Weights of a small transformer language model.
Size: 9 layers, width 576, 9 heads of 64, 54.7M parameters.
Each number is 128 + 32 x the weight over its row's rms, rounded and kept within 0 to 255. Layers, rows and columns count from 0. Numbers have three digits each. The size before them is the row's rms in percent of the matrix's.

# layer 5 MLP up, 2304x576, rms 0.235, rows 214-256, columns 192-255
098:111116112111159167149133134112105155123130151112117151159144174141064204161122116062064094073141134167100070085169100114143169138132077117130076123138137202071091101134177144155174131142096145
094:168099071170134130143194094141095179148154117123152122155102148126116166150149087126109127144110088151099148060087106093121129084183170182202137100186127174173168174137127147138125125186165113
095:154132133157124108160151133149139199128142111153155187113099117117110179117091116110106155120063166148139107171136133079155129055161154197119140127190119126130095105094111103106125119041113059
092:155103073143159149171107153095144100181148134122067131077123127135138136084083162105113139193131071146102132164121158156176150089138155202168111099120092095155114156131102137137157180082191090
097:098055114115107145155162138127079087094081135089114086127126204162163138101097131109130144137050102120096185115159106168140103157120217142106131114157187099165142084070099125162147171103118138
100:136144121151086089128068183147125099110147093210126145075086084148093132125096117123123072120158078102119190065104090127142130105229115115113032139084140162087121129093110105081118042138137129
095:137090124125146141139148193141218129108136125155105104163068042081125166123119132156097059149112089123092143155100140135135151166125167145125125187142140130166096090123202130166112132119130113
102:153135161221138123068138134156155162108114139138109114131113092144099102139098134113151127063094169158110131155183090172143127121164118110217177101161072107159102106116120163076160148111172084
101:132091151139157154098151100118173102106129108113111147145113142116088135151160148154098103156120070170107102084109120146131116100137121122148082096067136175225100100167178148135140108128127094
104:086118133089115078163164132155118122136113083140103127112069123199153089117095116106123177160133119171142146175101135061125107151105075120151150130119170164139127187065134149099167147120106175
100:149102147109092202117100136168121125131195187146115160162071133155129130153099103170136103116117126065120107097122103123104100090081127171090108129069090096107168099078153083192138121098100162
108:114135140070186121083101203173095116203132192077097176116104115190126106139163066131130124142112204080109099150106093115157092212123131138156131066172218154190105190118129190101110135077151125
098:164228104122100117068112088153176151118163096190141132100143103099066133092139120105121111128148074059115124115149080124129128140075196114121112186171158117162155127121160158154144092074094172
105:106105152122097157091139108121102112114153120214133101080116136102116124144125122175142107080124135110125132095117177141179159147085194129087138100142187163103144132103141128180145091186102154
100:092125131076161075096150124139099131148061114165173126148124112134115102047068114162124120116100081137139076139186110140109117158128163137136084164185098131123132113093139176138178118082116156
096:088118125137127130212109174103115051158096048181138084130106170128069166158109146104145132152159149165090169118068135111138106179141116133169174178097123144102098109148121105069181148112094141
119:143108107159116098103138064164201099161138066084042158097082119151122108151140137091158096142160122177137155076123124178117127075134106142114124148120116124196062134185124163128127111151099152
097:097096159094140153096137146080132154104086077060142094151137187113096146074145103112139118096145120157153096160097085113168184172156136116127123047144119101118192106194150123107099078140112097
099:142109095098131105068117133097052121143036064145086116192144085120138091149128159099103112150148112135105113166057148150110120070081146114163136112106126131204120143156186152147135105151156086
097:143100180094125113138086208127155140168157152173071160135060120077138191119172112142111172124093160123132091081147121133159092157112162192111110148142078151131137156168113193127161079149106134
111:160061152148166113175166100144127118151105161160153116148107079143109132109152121066115129188104144128139106170081089164126028137086145134098173072094145186127125112157137148094094088089128076
098:167125097175080085156107127090170104133134142158128143129078134122186146156127095158136099082098135133121163081095141122186123216112101097189102169136106127101109095075182088150096118097136147
102:105150120150143164183156147155146176154110172136125127108115127134080145138094146120126095134124114162098106130173122105099080096155123078074113125093119082132114159067170135130001141159187136
099:148091090124085116164173142188188144172060107144119207096091167137117112112069116128134112129111145127132137237062158117153110095109053117084114178120139217134154137160161135105073157137102091
104:140061088119193125122126177123060093135096107126129125144142181158130138101112135104113116095105085153155145124062140129099147141224132109132131105143160153153140178171101085152161091143111131
097:089140111058139058141152142109095138105131114147157147126111138130112173147088106137138074128130041089084138070118126108138156106090107084095131175198144115074073135134098149127087054083168119
099:159114152058075084122069133105125068146186161124178070074105119162148095155136126143174107120105157108129134122150132118103154121099111097102135152154129138157103071118140109095055073149139156
101:146097103111116175118134175116113117134109175112166083087148084133096108123139137121074078083129176145136137150169136129190173076163071109094101126145119161114101173080120131110173088151103050
097:104202138146108136100155145195124131103112092135132090134142121142140113104143134126129191104130148117086158096142153083123103140164132192153105070152117114196086179152112134108131136144080105
099:146136111162150118136159092105081143186136158149174142117094113129168146095114200109168080138097098114097151104129174179156146121121095114158093126119144105176119116107170171090109145157158134
106:137122141105096140185151134158118109108149125117166114142151119124090139069089118143119120036107144089119188140112180074100124098122132135167170125165138144075090106109133115152129124113109099
101:110166145136122146117134141100106097091113115161146137137123128124123124137151139167054107120123155085120092099142108094144098083068149094100103075149138148191160172084104158091132191083100160
094:241247134138079132171174090066119105079152116143082113126108110123171144129144113187146124128124124153164156098142151071191123181100125162103149137169116114109113132142182167108160174161070101
094:147075107142118131144154158130082136194131147104149121125129188120137079158150095169109129132160096082086104098113133172080111126171153121098137140116109156101111199102102149047084103149134088
102:142142070148111149130113133077095142124084150156116119123128188183167182178122113062131144154094109151132191097146131155146074121116167061131130084142133183147091178114111117127169130143127129
101:079174126191130140167103141086106129167169071155128126090136126090111121138123162134072099149117097194116122135160137074147162155147154155202186131134163142122149091091116159227081178082123150
097:132140153152190133099053089097091108169158103106084128172154120115144125101143142130134142098148144115095168148074102081130146186064174115177105171168206099126175118173159100122137113150135089
097:116090104130116169125187136093099134148109166112160102087118101138096125118071059104143165185130082123092170142153129163082103177126120134142099109154098098076068105085079149139160073075078133
098:111164114097091154159134057119130168109131125059141140148142144144116156193127105115068114111096142146109143119123082127063122078125142079105116156138133100074108126140164082108131132094129216
096:112118098146083100140137092121088128128093186116179171118110122152045132159142174169076132125142157151181161116179193109099048132145068130133142147159156138153090106157194220161073125135054147
104:118093150106130126110131166147150084142175105143111163082143126173164061095070136167153138108152095139056096155177189132153139110063083128094079075141117162127126152148076165104105116150147134
098:148184119103017121157082116153085104112112091155086195135121093097113145086121090109094164117143130112128148110095099198094120118089150157084113129142118159120126137150140149122136113087138129
106:188080092159095159175116096111082122097104168161167123102140134152124132099097231163127116107127090164106140159145134185063093085100126084123139117092170204124120174108107133136082109141143107